Each number is 500 + 40 x the weight over its row's rms, rounded and kept within 0 to 999. Layers, rows and columns count from 0. Numbers have three digits each. The size before them is the row's rms in percent of the matrix's.

# layer 2 attention query, 160x160, rms 0.112, rows 38-127, columns 40-79
096:526496543460510488478460540506563561483425510501531474477573473472476526537484555503611477503508491533476505479523539484
091:498568525495457530490519456529454485497518491585544460501524466526532488522491519484497475460513544532487508481482526524
108:523458493498478541473450476561506462548527532535436480457542556505484504512503542561508510487457459479412500524493536504
108:478485452537488559519527448583537532486526466453581556470575504546539499407555555454560496462502470533469469504450458469
102:551464534518516484460482416419516505395483545502528447441470495572529509517501523477483527524527497521483587528559427507
105:531433511459556520492490531488537464448475514507448527534538525447558473487469527534588521531536465445470484502486473486
097:483499564473527509464473456408526562519519428462539528470500505497554502496441500506450491539483486473526550574488492493
099:544528548542549484514516410524441537401436470498417486554436532539521446487525510536446440502479555485460475558508516531
093:467415501534491513509481427555581558499517491525404515466506545540482485514526465535537516527481542532478469477484498433
097:463475448518533440522504478558475508489513512418472491536475521517499538466532485409456376551483457576428501475450505532
099:489583549546588458557583513427476487455545455538526480581504513510519448527519456456411434557521499499508477556481522488
112:477471559546518474495558478399567450511496488508464504451505574517523501513462418519470460520521532546485514541482529420
107:422499446467542442486531413531438448444498550530553515492466480504512455557522609430579454533469479509570499476510439568
088:549523511504563415460520568463407499426501511466504501497485582534478552484481564385502469539520517536513565508453521554
102:480479437487528532472488472510506509429496531472486493484467515483512456435508494546492467505489587453466446480549478498
097:529517587387522505511551478503538490498514422472519501608556554435464472449494462554457468441487516541507430509467520469
090:434560506485547571512550518530468451547529538496443513479445536498486511514481499486448469532511545535465442530430505456
100:561485461454521449458510449474550492433482467515573428565492505541493426475496441488518479447541482507465498430495468493
093:474451415482512492504491467486566485543546501548506552514522534494520441487520523503528528559537491482494543507503508452
091:511469475571544507530439480485546547481514542491480393482467546521527549454451537495437514554512503446415521497506461531
094:515509481535491494471458539536538518501505514471550505471533505523549486515495511492482481491456519548468476447444488511
103:409484462514536525486466526500528437418511526449467484482515564495502477508517528523550479513481485501480493497440496514
096:441479553522515467503467460491514492493535534460474530497444427558475515469468531509523555471468513468522458452472521457
109:452566512559495507588507527563500457457466508541519496515468502471484501534535513579506400499478460498495505540451557497
089:460464425496507448529489519457487380576541507515423403541479572485516545473526472506509479553478492479496587518565524502
096:490524522461490501500482517498499538462502523490592524455548472480469460502491497473508481451423437518513491532514435515
089:441506485515525515489496424555561507517554503440461525489512513489588493507522490503482482526502556514544492550403609423
081:418445559556525485525562494575471448452492511584493502448516497495497500491484499463513543470474494481503440443439537485
098:505526521544469502490479527518466552496459521516519467443438508494463508407494452539473472490480492460509547485485497470
093:467463544469471529553456584443506527471457534527523516517500547533524495489542502482552471464450514447526532565513442579
086:533478485535438526467477527463516517525568513517532417545577419492452469492476544483515522552466474552486491505462420446
083:514486544445508474482514516490488528448492546480469525501510450499493549564518560464466561507482455556504488490502457540
080:480530495422586515527541485540457495498525464476483451480482587549549546517434555464547525513405477519472539437445510505
076:490460431481421520577452478486521473575528535530536456503501507503519522540458542532486420525529490419496590519462478522
087:527514498548523532504501466468453482606457494530552537453504502481602466596451496478542477505523470525473487472514474544
080:502451478536441437457498473533546545524492492533429493507556478485480547461482549452554507530561474471515502491514456501
091:503521491512507491565478516500476457560542419496467533520561492456522435456475508496615527545489514533495499569522510512
088:484508464626493466509539496550539515489440467513404452569459490512462480467482424539573489448493534506422461519492494468
080:505485464525523526412517479539485584471486472456477467524439458518509586463544488465545535500424560492468511524544549520
078:521468487461534517570506500490602558497536470462488431559492518539512561543469425556471562443413501424440518518438580456
090:533493508418473430495545566465440482472510474529403443487544489508497506534493548400474501499523460413550515479552431562
081:451488513499513523525510522498523400464534509556521457481461493462463478422491552574493497472460436515510493530484540515
078:528451491515516566534476569561514509455485441561447525466553538474488448559525445569479480533539512514479543453572556491
087:564473499419509446549473473457456507462611483469532455509577521477521504550492554459468490504531497571543543446463505479
083:470407496477515455483478545522519534456447523506501506465489459532524419479489491467590494478512565411436517464482441501
093:496459500480455493479506500494505583480469546498539527427406516595475545513467546509441478503540535473546443532513470492
096:564418483484453433482499456482562585443508536511518492494512472570544546491510412521521512535559531501526565458450460436
091:504523502444489502553514525488508508522548457506501496546559559483573553438461524465433482515484478552498566495450481417
105:501519491553520447483549473514507544452439574440456425518416457541394499479448474492557459503508569582509531560444561485
087:445468379493521423569463521451570553466501426548485447554524502526470471514483494523507447598448491491525464559454526457
078:474537471529534491455541557547497523479434558474588526491530469526498398419451517482542496506513548422516465542489522479
082:500492589563505520538483494528550529463426523480495482505480448540454463522471438435535501461481449514553473526575414487
092:473484498446479481497527509539516469461490518523485495500459589527473546465529511532472510459534496438521400536438521448
076:465550520497551574481513441468496481536563510572564550465558545473487490566576509469465487578509465434589491538536448478
091:489488442450512516450481514507516497537488404485558471539543473471542465464478476513488522425469478495486544452482489556
079:511487466479485492465485464470451553471454560543482407493527476530457506476540507529476517451558422479468494525477549478
088:478495557505515471524495458488554575405502511451606553474500526536399495533488431578510519517476495495521508529467525439
082:523387466475499499475532512523529499430465453486536535433481511519506487527402508515544507491556514552541501500457441517
120:481549565537484503525555547457551518421538550560550537491489490465517413495488491544493539529470511469482454517431464414
106:500548495559446502471470519458479491446526590491440474529461434525516516511587513507483498512478491514510497504470483502
114:500487457443499493439513526549466498492498576492436529477504474462462507473483508478491455470515511450447521519443577500
105:522523464556453515497518487441404500483514526515526446516612383466495500480527540492494528496532455548467572486570482487
105:431520525463487494459504458476472483461544451477470542473527468444508485535487572494465578579445527413551539530473481478
116:517497507420479563508471445495516516486521501520482443513547508525485495529497557504506492466567435531474471475527500529
110:545486499479460531538452458486555546444481409484480547428591498525492494525482484516530540488536501420550507518472452467
114:485487457564443499496467525486487563460484488511481512431493467515531515525501573484531536569515476478510524515558443569
115:555518513505529468508474437535445468487524460486558476442518570480541502526505481531460483514465461537430564527477511490
104:410441488506561504475478437502501515479498521481498485483528461506503497510545534501475531495517506564521424485549505504
112:569462548466432525473547508460524463511473566460536496502498411518500559512492474481504523547493525450525482545500391517
114:520462557463550506514539568515479517511505524510581472546493524508485502540503556424516442457502488459551503550480512478
099:474552470529471504558528444536527501528530569443429509437565538537452483477483438478487502393521541548459514503479499462
092:458511510497502533510475564481442475487550414502469449570467479553559496561506446465466537451537475560492459465542502537
118:447520474479503530442460512541446488430502492506485535501530430461429497525496490437474414520476544451500515506508467506
118:489476514488516464516554472475536505473546491515499461559514525521471410479490478475512553534470519577514556544482455461
108:513504508525444539462553392500492501400492509517542442551565454490538453468517483492526534571439583485515512472542475491
122:485508541575489501537523510472490538481470475492464501448502404534513507528472466464468508512482470501481498471553421509
114:498474441456541539502495502516589471399504543485472502412436479504612476482515577470463483470564549522528485513508444524
099:500572456444497493528528548471497559513528452479550554493468448490490529519467472514492531517506447418534489558500486532
115:540469424548467456519474497503504573481573516442516503535537464521513504504528498489519541515500526559565474548518469503
099:399520512543469509522505518597470447523556422504490519469514539395542539513515449478490530530467507508541539574446554469
106:521497530425455470432512454587498450463430467565463538473573468538561478471464615508525545489553461443455494443590505467
099:513544492501488507501474502469512536487512501551521564577510513510552515504485504491497509485428510445500603532532509527
103:521447453515494441570549461494526497494509524501521563544518502525527549482475506539494551482576545475544449530515517483
098:504518524509475504539530550577453483512488541494462486486496533489462546537473482423487405482479494551518519515484467561
109:481463479504547515454491464542471521524467468575451535438494581510574510462495516530393485543572532460475449451447545488
114:477452409477572552509474511554546518512523506518493507532481495482433429516498437540566468499510484487528478474461463509
109:503520499457522536505580466495438392463466551497499507458477472476526441519573525533487537500503550486459372459505540485
116:543513496515530514560514522551542566491493526442408507439525513509517496521476512490455523475502505545471478475497521496
118:560532502509517511487469476495524482429493522414562484493485521393487534471455480546570527568498524509520437475534564469
116:525485463491492574501527510459549501498514430508462495458499577523509483482499583508558476527536559463516546489506514576
# layer 2 attention key, 160x160, rms 0.118, rows 38-127, columns 40-79
098:462491472536495541469495508492484523546424512379516483521563473488488517480552522415469465455516428559502429490499504488
088:503487488472511466571513560555458417492419491473503494557446519538458505481529522478474456550543484474575524523520446551
095:464520485470467531539477546515486473540531552506538470428508582535483539510479529497489495455570446526422556459459549483
104:469522467501543504467512552494498508491577508521504520529565452475490540500440546586452519481507508550485488450461514447
106:536539602482521469496489509482494515510483449552404500486538533453513421454491507473512479531492486541531519551454557478
113:537546545461473536484500512495551547446479546521486540503525471482455492565520502485518452449502456557523507453495491473
112:488479472544446493497474500482489396525542488536455537478499518477491488543524544515517529544494514473482533490517501546
101:458507542502553478491504562579530513536513504482455473467464472521512557437537441457476561576488444498496486520536495433
095:507489435525543492498532620562515438469486559472554503491512428439522585590491474494515547491497580591480424515433533461
094:502484439479485437499458464622520501556490438480548504484543495558497549506457563533469549459450529407465514494543617540
102:505524481467532464467506584503506494479526479455524522548460464504488505444520511509499522450445556519514512504431523482
108:506483479484542481468455479499523504472544450488478515513485503515542526504398551474522495460492616448521454482397613452
102:531474499449498474498458548539486556451464509557547617472503466445578525515522455562530530571417459469511489568557433543
094:462507571518470514475450461588498498528525423539471508552542486513517473437499537518552568506524518487585568514518488494
101:559481497535525508536543494496439480526374526551473545557456506554499463462450468458492491526476449514470454444543506494
103:481444517543500525450497483501469506551592506454477505557486511559538504528547547467463529476529500519480527442444582476
097:494462470566495425491451570512460506444509513516502474486460395496521548540437506521558551425490507501555549460554482467
102:507461513447437529497499537553508526470474530527471491519590499454477430570482471495505471536547517497576527468477504503
106:575559386477473470500518521513482522534438499506604458431520488498475555529495482439493487477505479502535503566477436486
102:527507472579454499540531461404486558473478512518501552490467525490454587493472511476417517586455465481516539477546536469
101:469488506508489547517485508523487503564508441559532531530549457473504545534463493489476477569487516519432405481448552526
107:515492472433504439514530515491484536472480457509534471449571622489479536514516597501516504513553496538540560477436562446
096:472509471463533521514465456475528512380428510525454527503469465524523452566453467529620556555441510507553479541519503512
124:488486474451569513530516482577487483458518437451520469471558555510495499493476478564461473490549566567498461482426563443
092:501476523539491523516486409483521530537491456473501519468490551472541512519518398492512440480496533508412467450518541540
106:597512516457517536515443483448467553392477510502496503524507497488479495569509496514499469602514448521496531522529508479
094:466487514498561532462462465488463482543504486451543477496468449566528509475487530465400516514519492557475467463486455553
087:437511472485444452463497508507397544531475489448494440478515483479440507518476524471471519476502540593571450498514466534
093:557518459501428506501488550491458593464480493514471525508488608535533532546455554505567548469490428519466546395471550509
097:545460507556459510558513448520507490573526476592471530501518410537480430519539455527458482575496484494444486449546467476
088:510546538530505425500556549526529503506450457463516533562415591490530523418524540470505475489417519478438447490507496541
089:558523569569491436553539509481472485485505468454431453467570531544503463540535486505536559488493538386515516542513537491
088:517436518501508554466549492610456513496507561508416541512567485514502571481456504529439487516531522459506510508518522496
081:460462535545480514467544478478546530547550498505573447421504497469523522462512499555591490415489492505525421485466511532
090:438508536471444553512506448500480471547541492576479455411555528509590467434501607520441533535493546509568487484512574452
088:533512558493504486463446499508517471550434491463545501546441529507533547430554443532431521445536510534519445570506433459
089:513549503435476514546476555521493455464521480447448454499498510436554526463549518521426467568493510454538531488499493534
092:584502528424515517466467513483465540481437434507481536510523502436546498543450523507540513537600520584506522471474520499
088:593448532500482516498438536434447486485507466523487543542549475504493499523455494499445495528606502470539506493569458497
083:436485559538522515423557521537507512482552540466542446458462513473538451457534474424470458453531457546474434454501482558
089:546502562543555494581467466507534557535503448539404522532432521527578489468380519452460458538513477491492550552497476486
088:510496524503498555490539501469496528478469499474483499411472485403503521565511456476519550540486536519495480524551516552
086:603467465457505540535427482515541438413541518369488462565514495505480456518446525482475438452542474487449499460467527499
090:462516499483492513516446453555508460585462500500355503495498463510445558490518528441527456450527468450464505518507476544
087:563458474503539499564518506558476479471545450522467519551575486488519524546525445514586458467519488542477483454472510501
081:534470503519527523509497539553501534553446496502485589482438494518572521506436541568482514442552487531530469546529503496
092:503508571510475466495472506500495504531518522479573567512469546515517504544508500480559431449505526484506523447453482489
087:537493485547446531471476466393529505513459495470552495538557507458434513452423509481477521487487480444451433475479507544
097:642503530515488463463520546492488538565497484477489513517550522465410545515464509534440543456494524529563453502480437528
090:448550522485511513501471432540514491436513536484466510510520491368474437532515424453500505408500535588489461515461521553
085:531501453531400474545529444493475420498476442577473556479556573549469530507501538526452558557507451518444440430526503527
088:512522493505439472532506470421535494507538442555557489548483492486469484493540463461515486545465516504429527519536503446
087:573430448521487467488505528552475515557424518473541486492511535511463435508465504554519452527488511502483546512460538561
088:455497501461442482479485498532518417495437492458477447548480574507514475545553495496517407532531551563559455425483614538
083:569451467534415491495549459532472458489467512598508495557431525499477477422505448488518525441465498543517534468542446537
084:470545452532454546495435579488535476449529487405482460489464537514462526494505489497498482455483428489470441444521452505
096:456467534523495533473483437498456515525486463496475549555427492522536417501518474522516508480542497627498493500503533503
089:556567510515458551539540519631489504456526590420463555542489519501515534513510497537554537493454453428436514589512488464
120:508470551436471563559463478567521524490512533526532528531464490485535566511446536475508452459498484513508409452454505518
101:590394465533538545493542573531524506520506476494546473430436490490495469460486466518470466459562481512593425500516457464
116:488486453510483431580471550464483576497509454482541482484463508505517503504466480543618422388488486541513561553458457511
101:465555471566524470460451466479494530484513575477449535578539528459433615440456433563543555490420484495494561475520473484
111:552475437475606503494551407479459394446530511548465492526493436537526445548456470494514491432458509489558501484494527520
122:526480489416534517534495404549497464520557464519446505502477479540501452472523480550498552445475537538426490498441473477
108:457503530491519485468514543540525477462558487475486504553448475549530552538547490407506494518440513501532409471541478481
108:470544512476473408536530513431533534545507550524553544479510481506492550430572481506495455416494482535548505485575427466
107:547518475524529480478465496490482498529478481557447491487497530490430617426462504448527518534481516511528519495544510478
106:507443553499455513504463449469473544484555498456523540429535530494587542524502490519492597514531462412510476488503487452
113:472479501497526400479466446505564460479467474582472478507536449506444536502516509534496495572458446422509556474503453491
109:493462414467504495543543501534431505450527525477443477509437445521515451507490471499414528531566512492483450481471446551
109:498491568588493494534503425520512534493448433454529418517468497531420454498530478486511462517559520506517511474476563527
094:559510475490519546492505579476476452541487524509470434454520458544479441529624451501501474436504481487499485419460518479
116:506456514531480542420455491487499432512490508448457511530573469547447487440480441511450463472509410411510478488504466474
106:493510601528484462544475452506478494432473564549461507547519562527509458488506515458529459615533473527463507473490500539
105:483487409512508418514474523454475555449565511556517498600558470512402470461494496554493475507559500568516547522460489533
116:543489617483507461497526497421530509478452482549525566517592486496474580525544539535534461478461429453491563462529479488
114:427479486522522504455512522452452495552567479524496512417515497384515473478511530544514497579517509435522472498528508520
096:511511510455437448563464552471522493511472604542503473427482537601550576494404501444487521469462454497554475502529514494
106:525464533559487534484532506441484501541565545563578502453476497524537478497512451510567504459510438550528504485521464446
105:550473538381520530483450524477445518437491542559461495486416516498483506475512490503546531547515445528536505587436572525
110:507476477580513506486558495556545492489472539485556465481533477533514522424445454498535568503475535486484444520505460507
104:472557517493501445455514550480525503512500522515517501403576439473583503563479464485533610499474490538476481515477492453
098:484437559454602459454494494468457514492459548508481511376518483533442487511511462486518504469520538554461483490373560471
106:572452571556493498542495467525487559452524452493455531507508539545496533476527508519474436580537518545532476528541486500
108:494488453485595418571488493516459519444478547460549510485456538494486426487462492476482505492492511492503491490431539525
114:443525385525489538527463498514513457578492520411494498505511571517478500498496466506507455566491512536443516523461502447
116:490503518486507458585466516491445511497507553431556516473431466473531520510482525526526473513494448487592415445477467471
107:553484488558529446465519503548446486601452473517488533469503515427482562448533462480588479437567495492499476514527519491
106:486443512417522529480493501496542542470572511464501451460428515453467588541491495472426564543536584586573489522489467501
123:514522413496475456477552498563522460574419455481454488515513544483514502485544552473419530500482548504519402478528541517
# layer 2 attention value, 160x160, rms 0.0953, rows 32-108, columns 40-79
114:490482415480445540439484494540559482503505430493528473487489475526473549501517548577554639491505565482482471582498512484
101:539502558441488514487482516449497534417514537436427472539551428425513536515510521490525505564427477590395541521517446482
090:571515475514466530516511498550523512463461544519524507545496538544452501560497542513529537528516513496554528570493513503
097:503475436433610517470511555566504467516549520519542515489511528389517534467456469500540504535497455453530469490549545479
078:496443585504531424443531504520487457438491484494553500477522529580497487558449493521480558446558497518499483518467535477
080:471494412506576556383523457489520423565557481505529505512489468446499545491503438525458538526485472430534495483433501570
076:522518515435493462497536505578480495507471512534479486502529513517479519473504548509495418486592487505502552473556593431
082:525472470502509568479543423435551506527422445518526546465524497408585553501531549472506482497478520435459511512454500496
103:543497438562446489477554446499516488502457441511556485433537474515474492523545503532524500429553510436462450567528533524
121:476507495521508453488492531516494478466451478466482442541538493541506475469461482492518463468476503471552444479521496454
090:475460395467478531532517493507474584522470434513489553524493495481519510551446479462515483424491525511463486510417504521
103:511541520481564484502475504532423515536480482548491475496490527456523441505497421509565462512505525507613476426544483498
086:577492431467525545568461502477522523545462435535510480509533575481485481508496564450532526473489553506462524490482538524
096:474514428483450491487506492474450436570497485521501501430507512509447539459478542451485530533469517485495455548528489490
096:464485434447517537494526501566566450516510534538524531513516578521519476567504495528521525524531482471532494588506480548
092:513466496536499514514506515467563479501534534469462532527546509536500551495537513478425449512550537453512563532500485517
108:485491553493505471510501515557465557501482497484540586476507533491501523539516507477509430527515568603462539483493505507
110:522517555419504572489498497486500521564525570512508533520428534526497489482538501504479535458529482583475581472560470511
114:534512522442501486561483534473460485647550491467428481510442496486431511434507457501498453488484477508463498432548520455
100:541468545464534482536484492504570492469487464499463492562540530503463440471470534528556460497445485479484533503495501485
101:518486442536526534466451439520516434545525491515491512532512404420546513532521508518497527506510489471444481483472502562
099:490443597483542542490481496522491510537509539462537511457480441460503558481517480514516480458479457484528479495468497495
110:520506429489425479470493493467496539478505535482483529457466535469540594526519584445494519508530473539471476546455553557
112:484452513519538456504463497443460506487517511589504467434480477457545382516551439487476510442516479486565467522534481518
103:476479514508436447500532484587516515517433485501500503521483539579536433455489470511486488495480497506541528557525477483
097:521498554505496446537504526495568582556498475486549518491454552497533451533557461509527486487480546559480523524474499492
095:518527572479537475509496467570445500468551511471460516537501538516468491515478478476507474511572507580539498488397489481
095:495497536506508471445452481488507498462490543574518523471580509450489435479578457483456418504530514449523484512502502527
081:489533516503511484510534547473484492524522474495486556404512418524602477508456497517522497487519475432540519517485517466
109:483520501420535508486483526618508529589503514488504506588475561554520511529463451491526483544530532550528512483535540553
111:463512563521463527475505487427481571456514531545517537566511470472467582543511482493434491540471515513539520433440479425
110:468468549469494533425532473464492541426534536451512556466435451524557491545530552551501596495584427523517513497556459510
104:528407455456507405519541576502500433446518471467478494598544512472469528513542531509489524469477470505448441500440522475
089:536474503430502509534480553493576537451552514468460441493462503556540490492479515463523466580506495504533462542447519479
111:442511501534471532530486444417487584477456465650538537501561465531553510500459495466473499516533539551560485518508454511
079:515502555523458489480472592510516472455511459442509542510463490487437528580570472517570523499530493531535506551438511471
094:533488504450542518460484494517539485436555500530522460518444458526520498481521536485465536485557491578547451489509510480
085:570490552509573488559539472549489463521549496477426547506530455490504484496483482457485445514481540565505543501458476471
094:493506625420546440619501428512522511480511589541532557515533543537547474450454527552470494475467497543467550538503489458
092:479522478531435494455496458502528457498550499509527461496525474512541495532491511533512490532534504467452482521525504470
104:453491555531485534512479421463533516454448469525549461472515498523516515472493561475507539496521482563548521462552504506
079:460522512466580500546564484512516547551494512478465490557517547540500493521448476498533497572416489541499494483508440472
085:460507475527531549455468567498515503474488397457479536501474557471459493595581435500495548487515443527479467494508460546
092:534474528536524493436530485488487533618482503487596481475514399509476532493522406547525498525448490572485450487427494503
083:550451456538473496496519635503546468483547454568459544574549518521525539520398447480510390553478554508553440596484473510
091:525542519517422511500482517490522556584485461544527534481506565477587527490459512492488547536542511489426509511527561475
088:481481401516531462512521573553523483482475473494514559447473553430529483493445461537510520532399539500507448487457523458
097:461536584540478454510495458495460522536473476466518516443457488498490477446502526446536529428475513507513512525504563546
086:605463489521578496475481583473472438486503558496382548499440541432551527459486530461445485468548509429500582527506557488
079:559463498472506382482580500478511536517540539514441562544482491512521530542490522476572463468484592578505464533456529545
095:477463445457493511436494437461497535472446480558448487577443465514496545492463509436489492467562460498548437458457470537
090:428519591471515505598482392495506542504549492456545511472538466482519505488510511474629506497488419467558519471476514485
098:426508523453473497528465422517449547481545478551546512578525470508516456487505447483537465455623473541523493493513439539
089:499486480442571545459522507524488502573513538465535547477472556400567509465443518467575530497558466504459430449506540507
083:423522468435512466491520478558562511523515541446562516428481453507542536606475502465474534491489467573492461448469449483
084:498563431484466503530495473410542553505573492510506489483485527530487484497525568478473488504453481490490547482495519457
088:499536490546501538466478609465487509498575570445450404457450470399457534528548529447495485492484530448511432462493512515
110:468515418460506465422567533552576444529546420471449526460489520456505529508524465488546543485539488490478497449436544448
072:451445559482446495474431488506476462474394540482516462483408536502468487492476549475478528438627478427488495509534542521
083:466518539469495463430457445511551534526548429419490433496510497473492476556540457558518580464535458554445461373438517538
094:477446599513545537502470534522499546496568539457573494525531485467519505485510476546485460521468483545524413516423474482
081:537479477544524468516513508523508499488460477580549523428538482494521506451434456474467464548451473492508498520469494456
107:560451535463473507438520458503491444506422513432540477505469477569517432495549475539489539498547441550504415501505483582
097:461481525494462577530465505481478464436420545491488482493507518462466548486451554496466496503526479491549465544588511511
110:469450518436477527581498484460518558520490413498448507449485510491551491528481451495462519498445483465494499487466473491
123:467419495488421516516494606476508473487454478477520459510529576492507510504486481540524501500483505472517489530506466586
116:483495456510505510507552446459467536564533497486468501477447494474482528503491523568457574494416437459479490472504562515
105:533501461491556582490525498481472469552521557463539509533382519383443565512464528518486505569524501525505506499494494513
097:488537495507420530479525492503461447457531438558472527520498510461503597563501508500513608438469459529533485549509507461
100:520561466438508463444528592518532476532515527521513455475505549551566590548524451471531408501471498497510474487458526531
097:534510537451576441558453538474454533491514560501436504509505472499498520481521456469508494446497504554548526542508395529
113:560502515462514482575478477520485447472483496532485489539402539532488494595478545496507480462509535500561451509513555553
106:474470502504380544467445481504441502471492521581483499449486468451534486527503520505445477538504561493460524552478433509
107:554465494512501567484484530542475541477452543471462499497522447435569530492482534515453472534458557500515509457495515459
108:495487515400498520507471517514483494543490440486491514505493485515545501548516412500519506497459485547581552484484455508
088:514479590535474539466524519519534535468511492475437495527483456489558472523513514500546491533503515489595492504498516534
101:513507509516427520535531509469477534515472452458508561465556499556519490509508472476490472505464482503483494537520449425
# layer 2 attention output (transposed), 160x160, rms 0.255, rows 32-108, columns 40-79
108:477486503500495504505486523428537537470519450416461456489500490500491499544570522471490473475456487477517543528527478505
095:518492585485482477450515485500479401483502476562521564495459556441537496451474477572448432514568529471549488536530584524
086:541563485547489471545478491428540501467446481468511497547482532504488478542457483474495527476505418552494500454515564522
099:477487517519513493426474460492571550451512468576507525554525488563531503452470534575537507463507542496461502520521479449
075:483522502524552549509454519477496570471563515516448493519474520458521508486500532532435501519478550532454522533493427465
080:452471484431527463508472393536445531520529519427453432488486497575480546522472496511550474539492518521436536539507480538
079:498462511531481499445597484565493615465503478589495521505549460519540486503513552508533532486541485494541496487493465494
081:427532485508476511605383565509502479463553506455513453555571523492495454523558490495483431485501459471488479530484427499
092:484556512535529542475451546467487569453500502425492563510528524502473488471475467556516563509504463506535506510544460485
132:475463489548457474543507474502521493517487441502462492526524484474481552547542498480527497506540446390512504438531543545
093:506556540539500521562483532455470471445519550497501461523471490531495414436594523495465494525491495534506502490447494516
103:527516499543558527475612552454589478548437487513536546548477435475500532515488488482443515532490481486454486476453484470
088:442514463507498499558464531481495544535506466516533534504513511503521456549533549556450464460487427519510543466438433509
094:448573580536488491468527554530512466473504525583540510492502466541509502485476492469485571498456514491493520556505469480
096:503531508482477487577460483393551500537549549385474408521479493509475600537504474475483530560452507548466512463503521416
087:444527562464495554475487576460481541494590523535469562501484529469548451481500428547565494555495450497516493493458435448
096:541489467425464441525521532493522493472496511642529479526458433473492510459468527490454455501508553518456487543443549426
112:478493395473498523507467503460527414492542476554559501472506456493538477486454504569463482454463523531464487546477453474
105:523499515541516533456614519538520481477465518543553541504536482490510459436572464512576494486495547426516538479487475521
097:517495562501469519550565489523503501538554491563496478553461590475538535542510465527480411554568483517546504472442523435
103:518501441473493444466428464428466525457460553498498429476471526547483442464550525475499591496465449511454521560516444462
098:539483434431519499490566459523508522500469485458514487467513483519476444476547512482556486459535394456493507501553433513
105:438542456507484512552426502564433522501471509488498452514527503501518476441488489496512440442502483517478553521435466566
104:500516520481516483431521493482517474568480489469577537479535550501501537465444515512503539527513454534536539536569455433
102:501521454551494507591472532418532439547546519524488479469498462474480498507519483488475512461473431509497504480528491418
092:459514476502462549546522534471541504522552510536529472547488515446483508522538461539462445514531510483485511523432488444
096:515511575535539524484562523583485475521420540528543504492518497463510474470516491493460456476493588454521482466501540530
093:529485499424491467433455446596440504517503509375510492475621529532441560566445544556469506482581501572479526439509530488
088:539517485481476531527496590486496555479474560455493443545560563452469518484536508457491552528477558465501443467548455453
114:463572400508486539572504503414496490518454528545481440503446463526539468498450479522521524470435460559429500516449468505
118:551459481411535432464464496563540493425478509502473496480516486515456448543493555481506501478564568584439498485557524532
105:547461485490547466489471502459563482550520469515510467494510493526559574484474533458475508586504501519493521546525469454
101:481510488592487502541493398531499545441461503473459460566490482500506443531440519512506537479461553630521450431463516529
094:485528422500510490491494459520450523461544424579489472524582460494529476472535488483499458442496479479493550450488495511
118:556494518507474481407511533538527499450485496462524532437537476532524548547546539480492518540485466416482441475609492501
082:443531499519563503501480496520486570530474553582517496461567510474445444446449519476511537415461537498531536472525445504
096:487480497488507461488462456568525514507523489595482478453489529534473441463546468471472497489477490511547532538542502514
090:473513516509483520463563451582416459530527470544542493486519501470454450425458547475499478467480538518574565578485508465
096:486475455591470467519538495491511535510537463466516413541495467485474503585445516477477461550472523530525490495462576472
087:498526496526499510455515557442514480543496431510425541472516529495595533498504518489501497512502458471464517512443576538
107:452500501451525463445526558614529511536434490516469571456438487562468566613498533511506508486451526503536490520556494488
079:532515478523508504648472460496460478550585410451536441540502455479492485491513468468476424432510533427473488488436578500
077:528487471497528470613433458491555493591559506493426502520467536511559442478440451402503517491510501483474555611484500456
094:515483489491504482471539519467466462508488569523524470550498478408484457477509480487508407474509546505463445494565534528
078:515488423479483528535483464505492481503527466485532480436595499460563475464540510524478513440512457429502528454529465441
096:426530449550459510538507580506532508514522561489503492513546505469470494556491525496459512515405510513481524513478454437
092:475530542545504535543468458491532464456473596477531454596510495454497502486476464457502526496496535602489534527411502474
111:546532507428493507437520510469436467539478518488456521537485523480479559481477545467539466540512510552497487513587504577
085:489523447493468512577396461493499510457489521476486473513555471538444476460482462561512592456435527576506468501423476511
076:516556523487418526460470452496459526500506488433525505471518469440473482448438501505557514472477514548511469497590463589
093:561521512496510450444476513437488508411454483532504512476512401539446376484547504541505576441527548492527413456622474552
092:509536526485546453504583564474479503538452489551470577499441480456447551529502588493484452483488547487521495442508548457
093:485445552534507511508463532495510515537499523535459509451473515464466491518577491527443494547514481448506531536562507451
087:499499485507459436533504499459488467437414550490519519516440452505468439471536514482444563505545526548470455454507507502
084:474494483461492535397544511486471558547474608501505528546455435475503449477467480524505483500525571464512480484537522508
084:438509518522510479422456492575497535469413465473478488491498418560464515557436581541526542496511553542488485531494500565
085:463482549487569499449494471601511419472495547519499559474472565493539461455459443559520492485575482510459529576497432526
115:448544495517522533536448498485475503511440592514497497527456478527478452448477508501485518458435575569492519535462561484
073:454530527472498514509499599394522582563540547543507530519463504520442533497552495479497518466453455439543496468482509551
085:465481522471476482521540494558450544621495487545417464509485540464574551499517513465473488494494466497481550535540514542
100:507481494491505413470551460507461451505519442538491512524521546451591475492474532444498437496568425488485519453497564535
087:526560426491505491492544498446514465450521519502505483570559495489527477485506490487467500480488574581474468496479508511
107:506481522489468479575501469530473467574496472485517516525528514491575484505485474426483484512528475523524529470560440469
090:476480517463508473510495547480588462491529498535573491555563486502467495592491489464531493503482442519554498453491482462
104:540527501552510528560515461573514453545501512532473455569469455558410566523526484507537463515540544512469477529513512458
122:514543468480525535465602522500483540519494482585487452476507466518470508435537519495456562447500516427542550527491497484
117:448512491514493462485522570538502520487517523473439480462486497570460493506487529517442524537489525557511487553501520493
100:474495459536474532554490499568475513501484504600517507536528407599475473523557502495518554417440414510532501475515476542
092:448481506527503509454475496503541481489495552505512488445411542533526479503527526489491433531489519459486581537534558538
100:496466526555473500416477467463520529429480542429529500500569451461483458516524522468510551500496461569498524425549518475
093:534440467480454531517481462506503470538505401489528499526433461511539520491483526525509471524505497492488482492503498552
108:517548454506492552462544528505561441446501483472585505496552452437522472415510499527522504507493474465472497443475471470
093:508502500465543500471505502470558531518510493407470480485530483569461519463540521490523507513467567440485515486576445528
112:545510482432510473502490556459502526480478525468501488508439554539412487448489556482488576503542537551446442423491512523
093:449504457557504513397501477537522509468458527505519475467484474546488480404541497466548478497466509505493466539544472462
089:506488428420522491477511485545505504552495483506538538453497481518484475427556530491465525474548505497456517496527489529
099:515514528497565453447446525530500454521504576537549615541464501453546443486484498474490434444494490455534628539457473467